Part of a small language model's weights: untied embeddings.
Each number is 128 + 32 x the weight over its row's rms, rounded and kept within 0 to 255. Layers, rows and columns count from 0. The size above them is the row's rms in percent of the matrix's.

# layer 3 MLP gate, 704x256, rms 0.0885, rows 610-676, columns 128-159
size [104  91  98  91 115 114  86  95  98 101  95 116 101 107  96 100 106  84  82  92 111  90  90 106 108 109 123 102  74  95  99 110 118 107 122  99 100 107 107 111 102  96 102 107 106 109  92 121 100 102 102 100  97  95  98 105  95  91 109  97 102  96  95 108 103 111  81]
[[146 126 118 104 209 150 179 129 123 104 108 117 122 130  69 139 159  46 140 127 135 120  78 106  68 138 166 138 151 151 156  83]
 [140 137 110 142 122 110 112 118 137 101  79 130 136 105 139 230 130  97 144 109 113 125 105 127 147 149  99 142 123 117 106 130]
 [ 84 150 125 112 101  94  99 145  95  99 124 156 156 152  68 142 109 138 130 128 159  87 122 183 102 138 132 162 168 141  81 131]
 [190 119 116 123  81 112 108  93 116 107  96  86  96 127 123 109 149  99 182 125 151 148 144  98 109 163 111 153  93 146 150  65]
 [170 128 136 141  95 167 137 176 118  92 131 117 116  96  95 120 115  96 182 129  55 163 160 112 174 208 141 154  96 121 170 170]
 [112 167  85 148 116  72 131 121 169  61 101  77 113 145 148 182  60 154  97  81 103 124 183 155 125 173 158  94 190 163 172 122]
 [134 181 175 114 128 184 174 140 120  97 153  89 125  98 103 149 168  73 107  89 104 128 137 158 140 116 148 123  92 151 112 126]
 [148  87  83  85  85 141 134  84  82 101  74 195 144 143 158 114 103 142 160 161 109 122 164  54 206  49 110 168 114 177 152 159]
 [176 104 135 100 118  61 152 135 129 101 115 151 153 168 119 132 101 124 221 110  77 104 127  88 210 156 120 166 135 192 149 139]
 [121 140 185 108 135 139 155  98 127 174 118  98  79 118  67 168 111 140 134 115  84 130 147 111 147  91 113 136  80 142 132 131]
 [125 137 116 132 221  88 112 108 120 126 132 112 124 135 108  96 143 142 125 112  94 119  89 140 118  99  88 172  90 109 148 144]
 [112 147  94 110  73 106  61  84 104 144  87 115 126 110 135  86 210 137 122 174 142 118 131 104 110 147 116 176 121 108 101 200]
 [ 72 145 135 120 168 138 161 176 102 136 110 104 126 107 117 215 172 168 181 138 120 118 132 186 152  66 123 147 135 127 209 158]
 [ 95  93 147 103 105 164  71 106 169 158  97  98 133 117 142 127 145 140 116 136 111 144 100 118  76 111 178 129 175 121 172 160]
 [165 213 151 143 143 123 147 193 202 146 117 140 120 116 120 146 152 157 156 196 122 151 201 135 153 140 115  53 127 179 184  62]
 [ 93 122 129 143 176 110 160 107 171 102 134 112 119  94 181 116 131 122 104 137 126 146 163 108 107 124 129  70 181 112  96 111]
 [103 108 124 153 124 147  72 157 141 107  44  80 147  95 156  84 134 120  88 148 119  77 170 108 128 151  98 115  99 181 121 121]
 [132 220 101 121 149 156  91 129 126 131  39 174  79 142 149 109 125 186 108 141 220  86 110 142 112 158 125 158 104 140 131  54]
 [139 103 171 114 178 129 111 111 128  90 180 158 154 113 120 151  83 116  89 177  75  99 157 166  70  70 126 139  99  85 135 102]
 [ 97 132  82  67 166 171 148 101  66 166 175 130  68 177 137 120 131  67 129  91 165 140  97 151 149 149 131 121 144 114 141  94]
 [117 110 110 169  67 125 145 168 112 126 115 110 148 150  98 115 132 188 151 119 150 112 181 116 170 140 118 158 161 103 122  12]
 [ 96  90 112 156 120 195 121 124 149 115 122 117 154  93 134 115 129 111 145 121 130 102 150 132 132  85 135 105 160 133 118 120]
 [116 135 161 132 137 122 157 150 164 100 199 148  99 143 149 155  81 133 164 136 101 150  80 121 161 112 144 149 144  88  98 184]
 [151 171 115  99 104 155 128 153 171 128 153 105 152 134 126 154 102 173 152 191  54 174 129 109 156 133 116 113 142 125 130 119]
 [159 157 133 175  89 127  84  93 141 120 123 117  82  99  85 109 157  44 160 123 120 115 138 109 172 125 133 104 175 104 142 113]
 [105 175 136 109 104  97 159 123 183  95 175 120 109 137 216  96 204 120 123 111 121 145 135 105 127 152 129 122  84 128 116  76]
 [170  97 134 137 123 178 123 110 134 121 205 144  43 129 108  46 184 114 141  65 122 112  87 165 131  75 116  89 103 171  83 199]
 [ 80 106 115 215 103  95 128 153 132  76  38 113  89 176 135 131 124 146 147  75  75 100 105 125 108 119 113 128 160 139  98 189]
 [187 168 110 119 157 146 125 126 133  39 102 105 163 121 122 158 124 132 134 209 129 118 103 129 142 104  98 141 161 137  89  89]
 [ 94 112  83 150 154 140 101 140 150 127  60 117 118 120 101  95  77 195 162 132 110 117 125 145 135  91 104 136 140 150 127 175]
 [160 169 123 151 142 165 165 189 139 104 127 136 132 129 155  63 218 175 131 126  94  42 139 121 118  92 122 153 111 137  98 151]
 [155  88  93 121 144 137 140 180 138  96 147 105  89 130 196 120 172 147 125 139 131 139 119  80 104  78 137 165 110  95  75 108]
 [147  55 158 165 148 154 143 115 120 106 166 149 113 165 100 168  74 131  99 138 102 156  92  95 135 152 117 136  65  89 147 132]
 [105 200 191 108  81 147 163 134 143 166 123  89 174  84 158 154 129 156 132  94 104 166 134 109  95 197 127 136 145  65 163 194]
 [135 108 148 159 126 100 114 167 141  95 166 198  86  82 130 102  95 170  92  67 124 122 176 111 164 138  94 112 143  82 161 218]
 [ 66 152 128 123  88 137 138 102 210 155 129 135 153 159  84 116 145 155 125 156 185 115 103  76  98 123 167 130 164  80 118 146]
 [179 153 136 106 175 164  97  87 107 109 113 161 151 117 132 143 126 154  97 105 115 120  41  53 133 144 155  93 129 125 110 142]
 [133 123 137 114 107 103 100 135  75  58  94 177 142 142 123  88 141 160 110  78 167  51  94 174 143 136 116  85 168 152 100 148]
 [114  83 122 204 114 134 169  47 127  96  81 116 130 126  65 196 123 136 136 153 178  90 110 146  95  67 107 121 162 129  83 173]
 [183 114 137 111  86 156 131 113 139 121 122  85 126 129 136 181 105  74 103 108 141 173  93 155 126 132 141 145 180  98 172 149]
 [124 169 103 166 143 121 130 109  90 126 130 119 152 123 139 115 128 121 115 110 137 130 152 120 161 169 176 135 138 177 179 153]
 [116 116 151 112 184  92 113  98  81  93  89 143  50  92 145 109 142 143 108  95 146  97  91 109 130 163 130 150 151 107 111 154]
 [160 119 106 140 105 122 144 128 126 142 148 127  95 144 124 114 118 169 136  99 127 196 108 132 179 170 110 177 106 115  93 117]
 [127  83 216 168 114 132 153 104 149 117 105 145 128 121 122 139 129 167 163 137 154 139  56 145 108 131 113 126 135 137 155 182]
 [108  42 101 140 149 127  79 125 131 123  59 127 221 113 123  80 106 145 104 140 136 148 193 142  80 120 105 137  91 135 103  95]
 [ 67 148 157 154 139 188 111  85  76 148 203 114 124 163 102 122 135  83 163 132 120  99  94 155 144 111 129  90 134  90 124 180]
 [155 128  73 100  86 135 104 110 120 123  87 138  85 107 124 169 106 140 191 177 162 187 118 159 125 149 135 189  50 120 110 103]
 [108 116 164 106 145 146 124 120 152 100 143  75  93 150 128 155 162 104 134 180 126 128 125 108 137 130 133 195 110 144  77 109]
 [162 170 139 141 169 130 188 144 180 171  99 184  70 123  66  96 125 135 102 104 125  95 126 123 100 138 161 103 140 149 148 149]
 [134 129 106 175 121 158 133  75 132 172 129  85 153 105 111 161 138  87  90 117 120 121 159 172 133 154 150  79 137 114 109 143]
 [153 145 155 141  94 126 155 150 130 116 101 169 107 136 110 106 132 114 131 151 157  95 145 139 170 117 172 103 137 127 140  38]
 [123  99 130 143 106  95 222 106 138 134 153 112 131 157 100 155 127 180 121  85  67 156 125 180 137  87 111  91 109 138 157 150]
 [132 101 170 148 102 168  87 226 128 122 130 154 154 164 133  97 176 134 128  88 152 119 128  88 145 195  84 104 112 121  92 157]
 [135 123 104 214 109 188 113 158 129 156  95  93 135  88 122 160 118 136 110 127 123  93 119 101 113 159 126 123 102 123 149 144]
 [139 137 146 107 139 124 121 129 183 129 142 128 153 118 111 119 128 124 160  81  67 138 116 183 126 113 148 108 114 166 101  85]
 [189  92 130 129 110 137 152 106 127 104 137 150 105 104 188 129  67 175 130 159  34 171 148 100 117 134 109 101 138  66 100 114]
 [166  92 148 147 122 132 135 126 161 191 115 103 128 154 118 171 148 133 100 167 160 152 105 121 136  94 140 142 171 119  92 120]
 [103 115 137 101 155 113 176  93 164 162 168 131  94 152 214 197 111  91 125 117 128 116 154 186 128 158 111  83  75  99 187 116]
 [111 157  97 139 116 109 226 158 147 156  87 125 123 131 159 161 150 127 135 126 131 170 173 143 135  77 121 108 118 192 189 100]
 [ 79 158 140 130 131 138 145 142 157  97  92  91  86 152 106 107 118 129 105 127 125 160 134 104 126 100 125  80 104 123 136  52]
 [104 146  99 120 114 167 120  71 171 201  92 114 153 149  57 148 169 108 120 176 156 156 127 125 156 100 123 107 157 120 117 177]
 [114  93 115 118 172 134 168 110 125 100 108 133 130 157 150  92 107 144 120 139  85 105 105 171 129 135 149 117  52 141 101 138]
 [151 119 135 103  41 133 113 135  87 194 160 127 149  62 130 144 171 123 132 209 122 130 102 157 191 156 122  95  89 148 187  85]
 [147 104 140 104 156 113 147  94 103 127 201 141 155 167  84 123  84 135 142 128 174 181 141 165 136 124 167 131 172 101 170 165]
 [ 93 153 133 188 148 160 109 113 162 103 140 117 168 125 120 112 157 147 122 149 141 117 145 135  82 145 111 159 100 128  88  51]
 [117  88 163  86 113 109 168 203 206 107 103  84 123 161 132 110 154 123 129 146 131 161  94 128 118 118 107 161 105 132 214 106]
 [ 94 154 114 125 121 149 137 169  74 138  51 111 138 165 156 138  85 129  99  71  76 136 118 161 111  94 150 132 180 148 152  79]]
# layer 3 MLP up, 704x256, rms 0.0883, rows 610-676, columns 128-159
size [ 99  96  99  89 113 101  85 101 104 114  93 115 107 109  99 101 111  89  82  90 114  96  94 105 105 106 115 100  74 104 103 107 115 110 113  93 100 111 106 109  94  96 102 106 104 111  94 119 103 105 102 102 107  94  96  96  89  93 107  97  97  95  88 109 103 110  76]
[[ 85 141 127 159 112 134  88 122 175  97 100 110 105 156 128  84 119 191 144 184 117  72 163 166 136 133  82 106  96 111  97 135]
 [127 197 112 152  99 138 142 138  70 129 154 104 125 109 147 138  82 184 176 164 131 103  77  86 139 110 132  84 169 134  99 120]
 [ 79 123 135 138 119  94 158  96 119 108 126 153 183 169 116 149 109 122 104  93 168  83  80 203  97 162 121 158 126 137 105 126]
 [120 117 105  96 110 142 130  97 159 133 113  49 111 139  94 165 150 113  99 102 189 164  53  99 126 180 125 119 151 147 111 175]
 [138 113  82 130 113 142 150 183 121 131 137 157 151 108 119 137 139 145 179 171  33 151 168 156 181 114 144 112 156  83 199  75]
 [ 97 197 136 118 143 123 128 110 172 137 145 175 147 152  96 126 164  78  86 114 141  64 110 155 120 185 119  72 150 140 162  97]
 [112 107 167 135 147 160  94 125 127 133 108  95 123 125 143 106 108 108 176  96  99 177  92 104  90  71 147 142 169 131 137 156]
 [115 149 139 157 148 127 135 169 170 141 137  56 129  85 111 134 142 152 103  77 116 149 136 172  46 242 136  88 122  82  88  96]
 [184  86 143 110 112  49 133 115 180 133 131 138 160 166 104 140  84 106 174 110  89 126 102  74 177 151 125 136 126 147 165 147]
 [145 138 190 126 180 134 144  96 145 106  89 169 152 142 147 148 169 144 114 141 171  84 122 160  72 163 140 111 154  77 112 157]
 [ 79 120 118 110 142 113 101  99 179 121  72 133 148  74 147 139 132 125 107 145 108 125 139 144 123  88 126  96 175  89 192 118]
 [111 197  75 116 121 141 112 171 121 116 109 163  79  71 151  97 137 162 115 157 183 127 114  33 113 145 125 119 134 138 161  62]
 [120 124 115 102 160 143 135 139  94 125 120 117 130 141 185 208 144 107 161 135 106 136 139 180 157  93 131 152 113 114 186 140]
 [156 134 107 119 133  51 157 149  79 137 143 135 162 164 106 109  68 167 136 113 167 140 189 109 154 105 121 132 102 150  99 158]
 [130 181 153 159 124 131 139 133 174 169 129 146  84 159 132 161 188 147 146 168 141  86 168  58 165  91 102  90 176 102 106 156]
 [193 174 124 130 146 137 146  82 124 118 133 173  75 100  96 146 135  47 142  70 107 152 103 170 112 155 144  96 104 116 227  81]
 [105  98 134  69 126 115  98 142 132 183 160  85 122 197 178  86 128 117 106 148 119 119 187 127  79 117 139 106 120 110  69 153]
 [143 115 150 143 173 122 194 124 102  79 109 175  85 155 103 158 167 147 136 104  96  83 143 163 146 153 141  74 118  81 143 120]
 [125 123 127 102 137  84 159  57 108  42 120  74 106 125  93 119  66 155 171  76 108 127 109 123 120 214 104 117 176 113  71  74]
 [ 75 110 128 151 132 109  44 130 121 117 133 103 148  73 144  99 164 161 122 193 133 134 175 109 139  79 174 103 181 123  83 129]
 [164 107 141  55 118 154 142  81 193 163 165 132 112 139 139 154 131  73 120 160 166  77 152 169  73 154  93  53 130 122 133 100]
 [ 95 106  80 134 143 203 136 135 131  77 141 119 125 106 171 109 119 147 125  94 146  85 163 128 178 114 151  78 103 147 116 162]
 [114 129 136 155 139 124 139 119 136 102 186 136 119 153 177 149  79 107 114 120 145 108 132 128 111 192 147 137 182  92 126  57]
 [117 131  98  99 123 176 197 107 106 108 161 147 182 121 130 128  96 170 192 133 122  97 133 148 186 180 165 112 188 162 161 165]
 [141 136  87  79 177 109 111 145 130 143 122 150 188 136 141 139 105 187  81 140 124 158 161 140  61 148 125 121  78 150 129 159]
 [154 153  83 150 171 100  95 116 173 105  92 107 112 114 212 138 188 143 118 116 115 125 166 129 148 123 116 166 118 173 140 153]
 [ 89  97 120 167 121 151 135 122  90 120 119 139 188  72 136 105  92 112 105 151 139 217 159 164 140 125 102 132 104 102 157 113]
 [163  88  81  77 212 136 189 127 132 111 143 159 159 107  65  92 122 129 157 174 106  96  84 131 151 146 105 190 135 101 152 162]
 [137 142 102  73 125 117 130  53 104  44 149 148 144 145 103 173 124  86 129 207 103 122 157 116 110 121 103 119 165 103 115  84]
 [131 159 106  84 135 167  78  90 114 156 117  99 132 127 164 158 114 190 101 130 140 131 146  70  69 132 125 137 124 184 110 154]
 [182  76 124 114 133  81 129 140 102 194 126 112 106 113 117 131 158 145 137 157 130 186 129  97 127  90 115  48 136 131 145  68]
 [131 160 120 220  87 152 150 138 163 114 134  91 195  95  62 128  70 104 164 122 172 174 152 122 108 149 127 155  92 124 125 132]
 [141 133 104 117  87 101 110 161 137 124 166 140 103 121  71 127 164 143 129 165 117  84 126 141 188 106 132 104 125 120 114 130]
 [140  91 110 179 111 107 115 131 157 133 164 161 108 177 159 124  91 103  95 115  90 131 127 126 182 114 122  66 102  72  90 105]
 [113 110 162 141 156 146 157 173 169 146 136 126 114 163 194 135  90 129 117 134 128  80 151 129 141 173 142  91  90 121 125  76]
 [192 118 124 173 185  84  66 133 100 103 173  97 129 174 190 163 125  95  75 153 148 179 133 150 159 139  93 143  81 134 134  94]
 [118 220 137 114 127 145 137  53 178 119 149 137 121 182 157 120 104  60 150 126 135 129  77 121 160 171 125 119 123  85 152 122]
 [100 193 130  95 141  68 107 102 152 138  72 150  99 105 182 117 186 155 197  74 110 166 155  74 141 150 131 177 119 115  95 111]
 [ 97  70 141 175 160 108  84 110 101 130 114 134 149 118 101 130 123 137 120 133 136  84  99 157 126 149  96 103 147 100 181 159]
 [125 158 163 106 146 127  99 106 179 151 129  92 151 146 115 189  97  95 118 104 155  97 104 179 156  68 106 119 190  53 156 173]
 [164 124 131 145  43 173 126  98 119 152  79 179 130  70  87 168 115 161 109 133 151 119 122 158 147 118 179 125  76 146 170  62]
 [ 88 129  82 175 129 145 185 132 118  87 135  84 162 109 125  98 136 118 108  25  95 116  89 120  78  53  99 107 132 176 220 114]
 [147 133 125 112 115 147 127 157 134 148 171 142 144 163 148 134 158 152 133 108 161 212 124 142 173 165 106 171  95 103  68 113]
 [168 177 190 143  73 145 164 130 178 132 206 178 139 138 151 129 125 104 161 149 136  90 123 150 129 125 141 126 113 132 165 228]
 [114 160 107 146 102 122 153  79  78 101 160  74 154 116 145 115  90 181 125 132 122 141 106 153 148 129 176 145 144  93 108 101]
 [162 127 128  96  79 155 232 137 127 110  97 108  83  58 112 126 108 117 139 112 126 150 105 120 139 104 121 132 109  96 127 130]
 [137 139 139 106 119 126 105 119 135 101 120 112 131 118 152 104 148 211 101 146 122 176 112 134  46 118 131 158 130 156 128 157]
 [147 168 105 125 134 134 157 180 148  78 144 183  98 147 149  95 185 109 116 155 179 128  99 109 176 208 105 122 134  84 101  98]
 [159  73 124 128 134 144 102 114 106 148 119  41 131 167 116 100 146 139 130  92 151 162 102 103 134 126 134 164 144 142 111 107]
 [110 110  89 220 144 191 104 139 133  71  81 111 110 149 149 113 138 124 142 103  83 116  80 237 167 123 139 149 151 134 133 153]
 [170 154 164  86 165 191 104 127 189 140 135  91 141 157 199 130 145 124 155 130 142 100 141 185 145 123 131  46 153  84 162  69]
 [154 149 142  76  98 153 144 132 151 133 149 137 120 101 113 112  98  29 114 176 100  90 131  64  82 196 104 139  82  90  69  48]
 [163 171 105 163 195 126 107 165  82 177  91 103 127  97 132 131  75 127 113 167  78 137 173 152 137 127 144 134 121 111 162 182]
 [119 164 147  80 144 125 163 107 128 145 136 136  69 100 111  84 159 123  86 158 197 137 117 141 127 111 105 121 149  97 128 118]
 [147 117 137 130 111 114 134 164 131 137  77 135 146  98  85 105 142 156 179  51  80 143 127 154  79  67 126 136 140 196  79 128]
 [150  99 150 141 117 122 121 102 162 197 154 136 111 119 185 144 146 103 145 183 121 125 111 152 155 109 147  52 179 141 107 199]
 [116 139 142  82 117 127 145 140 149 140 113 145 140 159 201 124 156 128 152 138 167 133  85 124 140 137 163 172 150  81 149 112]
 [186 111 171  94 139 148 144 215 144 126  88 123 129 139  71 117 119 129 159  98  88 130 169 151 134 104 104 165 104 170 135 132]
 [116  94 138 117  61 164 148 128 105 140  91  77 197 136 114 106 132 136  97 130 130 111 140  69 106 149 105 163 128  60 122 189]
 [ 85 113 130 127 147 180 134 150 145 164 116  99 104 105 166 131  93 145 145 221 141  93 145 194 151  44 140 129 146 186 147  50]
 [134 116 136 144 102 105 139 129 116 103  96 111  71 133 136 170  76  95  94  97 111 127  91 141  62 180 128 149 175  77 114 127]
 [166 159 123  91  86 116 127 114 137 151 112 129 134 110 120 165 133 153 167 132  94 117 145 112 137 136 117 130 185 106 112 134]
 [218 107 137 110  82 109  96 194 108 174 120 161 174 136 135 123 126 132 167 161 147  95 118 133 122 131 151 139 193 101 122 136]
 [176  66  72 157 149 148 182 173  79 151 135 141 102 115 137 130 172 139 189 117  86  76 105 138 143 115 174 110 151  80 138 108]
 [ 65  90 165 172 121 120 150  46 154 192  98 137  29 108 121 133 188  80 121  93 156  85 139 120  97 113 117 137 133 198  86 165]
 [124 113 106 127 134 102  55 126 155 110  79 196 107  74 100 161 163 134  97 196 123 168 211 135 185 123 104 156 133 151  95  77]
 [ 86 132 105 162 134 127 151 161 142 126  96  94 121 128 155  65 161 171 147 142 102 133 117 104 145  74 181 126 143  75 124 115]]
# layer 3 MLP down (transposed), 704x256, rms 0.0874, rows 610-675, columns 128-159
size [101  98  88  92 109 114  81 101  98 111  95 116 103  97  97 106 110  93  86  89 114  96  93 108  98 103 120 100  78 100 101 113 111 107 115  89  98 109 107 102  98 100  94 103 110 115  97 121 101 103 103 100 100  93  97 102  93  93 110 102 104  97  89 109 105 109]
[[147 127 167 112 106 142 101  45  92 144  79 173 120 111  96 143 172 131 143 101 155 164  74 106 105 127  77 134 111 156  46  99]
 [178 172  94 103 144 145 130 116 104 149  77 152  95 190 147  93 119 172 135 143  97 139 149 128 124 110  95 107 142 111  63 126]
 [101 123 141 127 128 122 181 152  89 124 108 150 197 157 100 154 128 129 176 132 145 104 128 191 111 106 177  84 143 111 108 147]
 [153 132 130 117  78 126  48  89 139 159 152 127  96  66 151 199  75 117  84 100 145 168  92  94 146 135 126 103 133 132  71 140]
 [135 141  60 136  54 186  73 111 133 149 129  96 157 122 121  69 111 110 142 140 127 132  64  74 158  90 180 143 106 134 129 129]
 [ 81 131  81 111 146 193 109 111 107  95 111 173 110 157 158  84 150 122 158 128 128 140  99 180 125 144 197  95 181 117 159 157]
 [117 179 161 207 166 109 121  87 143 130 125 140 150 182 193 149 117  91 125 127 112  95 193 180 182 148 100  76 164 137 143 184]
 [ 96 134 191 120 179 127 147 136 182 135 144 100 106 135 121 137 181 164 143 112  88 114 139 154   0 139  89 112 155 118 102 144]
 [150 151 180  93  81  55 113 123 162 138 125 125 137 171 143 126  81  74 207 154 120 121 166  99 255 162 133 116 164 140 151 144]
 [135 166  90 158 132 116 176 124 102 114 116 136  78 161 149  62 133 122 166  65 139  86  92 124 139 154 152 116 115  58 125  78]
 [108 141 112 112 146 115 144 122 153 146 143 155 150 145 126 120 142 161  84 142 130 118 118 201 207 168  34 126 146 151  85 149]
 [150 112 162 123 127 166 152 102 115 151 139 140 172  78  94 103 148 130 168 144 151 175 151 145 162 199  71 150 153 163  91 138]
 [ 74 129 143 142 121  98 150 174 133 167  87 119 147 123 152 183 129 100 122 115 118 112 160 148 222 159 228  74 141  77  99 126]
 [112 127  43 161 161 186 125 166 130 113 159 137 132  99  51  87  80 104 124 148  96 122 133 187  66 109  85 129  98  82 132  82]
 [115 190 116 119 132 123 137  66 148 174 145 190 123 135 126 149 107 131 151 139 117  92 138 138 162 122 141 154 105 166 137 158]
 [118 129 113  93 124  83  71  98 144 137  98 162 155 117 133 116 151 173 111 100 124 109  91 150  65 109  33 121 104  62 157 159]
 [ 88 159 101  83 148 163 172 144 133  88  95  91 183 161 143 116 174  96 109 153 137 113 122 118 163 169 195 115 169 146  95 106]
 [112 185 144 129 133 139 141  93  59 172 146 126  85 204 182 137  77  84  76 163 130  99 135 110 153 111 118  95 112 147 152 154]
 [116 112 114 185 161  99 200 153 125 121 162 112 105  82  76 117 142 127 152  90 158 160 124 136 135 146  37 142 132  91 131 197]
 [145 122 175 104 126 162  81 130 157 126 137 130 156 128 139 129 108 102 124 132 182 128 179  62 142 176 185 119  90 146 106  88]
 [ 52  95 107 138  96 127 103  75 114 132 141 110 163 113  95  82 164 168 114 139  82  63 121 158  99  74 126 123 127 173 146 114]
 [ 81 138 181 135 120 168 107 121 185 133 197  89 168 150 138 107 102 168 135 110 116  75 101 125 191 127 149 115 154 128 152 163]
 [145  96 141  71 103 152 146 122 136 142 140 127 142 155 108 152 138 101 102  86  97 153 128 106 140 171 113 152 148 107 131 123]
 [131 122 166 147 157 123 109 104 128 170 160  68  92 114 102 117 118 162 126 159  98 141  85 145 210 132 167 170 127  96 145 181]
 [105 118  77 132 145 134 150 155 144 133 118 114  87 145 136  93 119 150 135 103 140 133 114 174  23 159  67 174  69 174 121 102]
 [135 147 115 177  91 107 140 176  78 102 173 165 118 209 174  82 120 119 127  95  71 131 147 123 128 108 119 104 126 136 144 121]
 [ 95  81 151  81 201 186 105 131 131 159 102 170 113 116 178  77 101  83 134 159  85  96 157  84  92 130 163 106 145  73 168 170]
 [147  89 161 169 103 131 123 137 143 111 138 151 165 122 110 133  84 110 109  88 108 130 161 165   0 105 104 164 138 149 149 191]
 [157 118 191 152 163 117  89 138  94 118 145  97 169 153  99 177 152 145 127 102 119 130 119 109 195  94 152 116 125  85 131 115]
 [171 157 121 121 138  92 130  85 151 191  98 116 122 103  89 147 163 121 157  99  88 113 135 122 119  99  41 145 129  92 175 130]
 [151  72  95 167  99 128 144 130 104 139 131  83  84 170 168 192  81 126 110 100 195 151 133  97  26 121 128  86 149 101 159 111]
 [166 100 140  99 148 148 121 129 173 120  61 132 161 117 141 111  92 133 158 102 128 147 104  93 156  97 103 108 134  50 106 142]
 [114 166 160 138 126 107 201 151 123 130 132 111 116  73  92 119 120  93 103 120  88 131  87  88  75  88 115 169 125 171 164 155]
 [120  94  78  88 145 100 114 134 177 158  73 162  93 121 191 169 163 131 155 112 193 109 196 150 153 154 187 153 112 134 168 159]
 [118  55 131 154 189 171 150 134 158  97 186 177 121  73 178  88 185 121 144 113 135 117 115 107  88 170 142 107  93 146  89 156]
 [114 128 143 101 128 134 133 131 142 128 108 104 150 164 138 157 127 100 195 123 144 127 135  99  89 115 118 162  31 126  97 147]
 [152 110 100 139 147 117 101 197 134 137 100 108 156 102 112  91  99 103 143 177  88 148 147 161 175 137 178  68  77  61  95 184]
 [ 90  95  99 130  80 148 127 177  93 118 108 188 155 138  79 138 103 164 119 108  82 112  57 165 165 122  93 167 167 169 146 107]
 [171  93 150 170 142 113 146 104 182 155 163 111 119 112 131 155  86 143 114 137 121 144 161 165  65 164 190 152 123 112 137 128]
 [164 115  90 133  86  64 131 144 139 109 155 146  85 185 195 139 134 153 119 128 154  94  97  61 180 173 180  58 166 153 147  99]
 [120 172 133 159  82 123 147 151 117 121  95 131 110 111 180 144 126 153 136 120 141 125 123 175 135 168 139 141 152 119 124 147]
 [ 71 124 138 121 101  76  76 115 151 156 104 167 181 119 126 120 145  82 135 155 104 160 155 148 176 162 103 122  97 117 133 159]
 [154 129 140 111  99  92 140  98  94 143 126 163  82  89 141  99  88 127 156 156 144 189 110 149 219 133 105 106 116 137 125  69]
 [152 119  97 109  87 135 145 158 151 108 158  98 111 100  95 163 122 168 174 157 157  91 153 155 174 156 180 134  93 161  91  56]
 [133 134 151 163  86 134 123 205  82 157 202 107  67 124 177 125 111 136 119 124 189  91 121 174 150 170 175 159 142  65 102 151]
 [ 88 156 102 130  88 107  99 103 124  50 115 138  91 154 112 170 115  74 180  55 154 118 110 155 125 141  85  92 104 115 134 179]
 [ 68 152 113 191 116  90 123 148 120 135 136 207 122  82 155 135  81 133 150 165 145 166 104 192 151 100 147 165 108 121 145 139]
 [ 82 173 112 125  82  91 140  88 116  94  96 114 106 177  58 158 170 130 115 117 167  77 116 110  77 125 107  80 153 129 156 146]
 [149 141 156 140 187 140 150 122 152 146  87 121 192  91  50 106 147  90  99 105 128 171  85  92 209 105  82 127 173 129 177 111]
 [148 150 170 142  88 128 150 126 129  80 169  80 141 147 180  72 150 134 128 127 170 130 132 106 123  85 140  65 154 138 156 153]
 [139 153  80 138 122 136 136 107  95 108 170 121  39 132 100 179 134 170 202  57 108 125 115 123  78  96 101 156 157 183 151 128]
 [101 132  95 133 119 144 129 142 137 112  90 218 101 121 129 133 156 134 141 193  98 102 130  57 112 129  99  97 100 136 211 167]
 [150 162 138  88 149 149 157 125 139 118 100 119 158  48 135 153 126 132 109 186 157 130 147 117  56 118 101 198 144 158 199 158]
 [136 117 113 144  60 100 103 209 129 119 163 159 131 135 135 106 166 155  91  91 178 143 195 100  83 140  87 174 135 102 163 125]
 [119 151 105 113 155 135 166 117 116 148 120 114 113  99 105 133 107  82 152 133 122 131 133 110 133 155  83  92 135 110 130 114]
 [162  98 125 113 161 155 140  82 129 137 144 177 136 138 120  58 139 184 136 110  71  81 161  63 148 136 115  97 115 154  99 140]
 [155 140 146 144 181 127 128  91 157 128 102 125 190 144 141 171 152 123 169 156 113 168  81 143 157 167 185 143 121  81 158 116]
 [122 136 100  86 123 122 189 192  78 127 193 137 125 103  95 134 180 207 135 115 108 128 170  57 110 116 109 125  76 107 162  94]
 [103 104 135 110  71 128 100 157 111 158 119 127 108 124 110 172 127 146  80 122 151 126 167 124 143 129 149 177 138 143 147 188]
 [108 150 138 198  93 158 126 102 104  76 153 146 156 140 169 176 122 157  61 118 129 118 109  59 170 116 207 135  93 142 165  92]
 [101  97 115 123  90  90 139 156   0 149 141 128  97 168 117  79 102 129  85 101 158 116 177 120  61 193 112 148 163 179 117 116]
 [153 116 166 208 178 103 135 125 118 163  81 111 141 175 121 145 159 126 176 123  90 142 120 149  73 143   6  92  71  94 113 112]
 [168 129 149 101  91 101 161 134  99 123 141 193 122 173 135 126 144 147 102 113 114 107 185 122 107 161 181 162 175 140 125 223]
 [110 137 207 155 164 148 129 104 140  95  64 137 136 145 137 134 149  99 154 145 155 138 120 117  81  83 160 193 113 100  95 120]
 [116  63 108 115 129 157  85 126 199 118 162 134 158 171 146  86 138 183 122 140 123 157 116 121 128 144  67  87  96  68 125  89]
 [159 169  78 110 119  89 149 113 117 134  71 152  51 103 126 138  65 141 170 149 159 125 170 134  80  74 170 115 153 160 108 113]]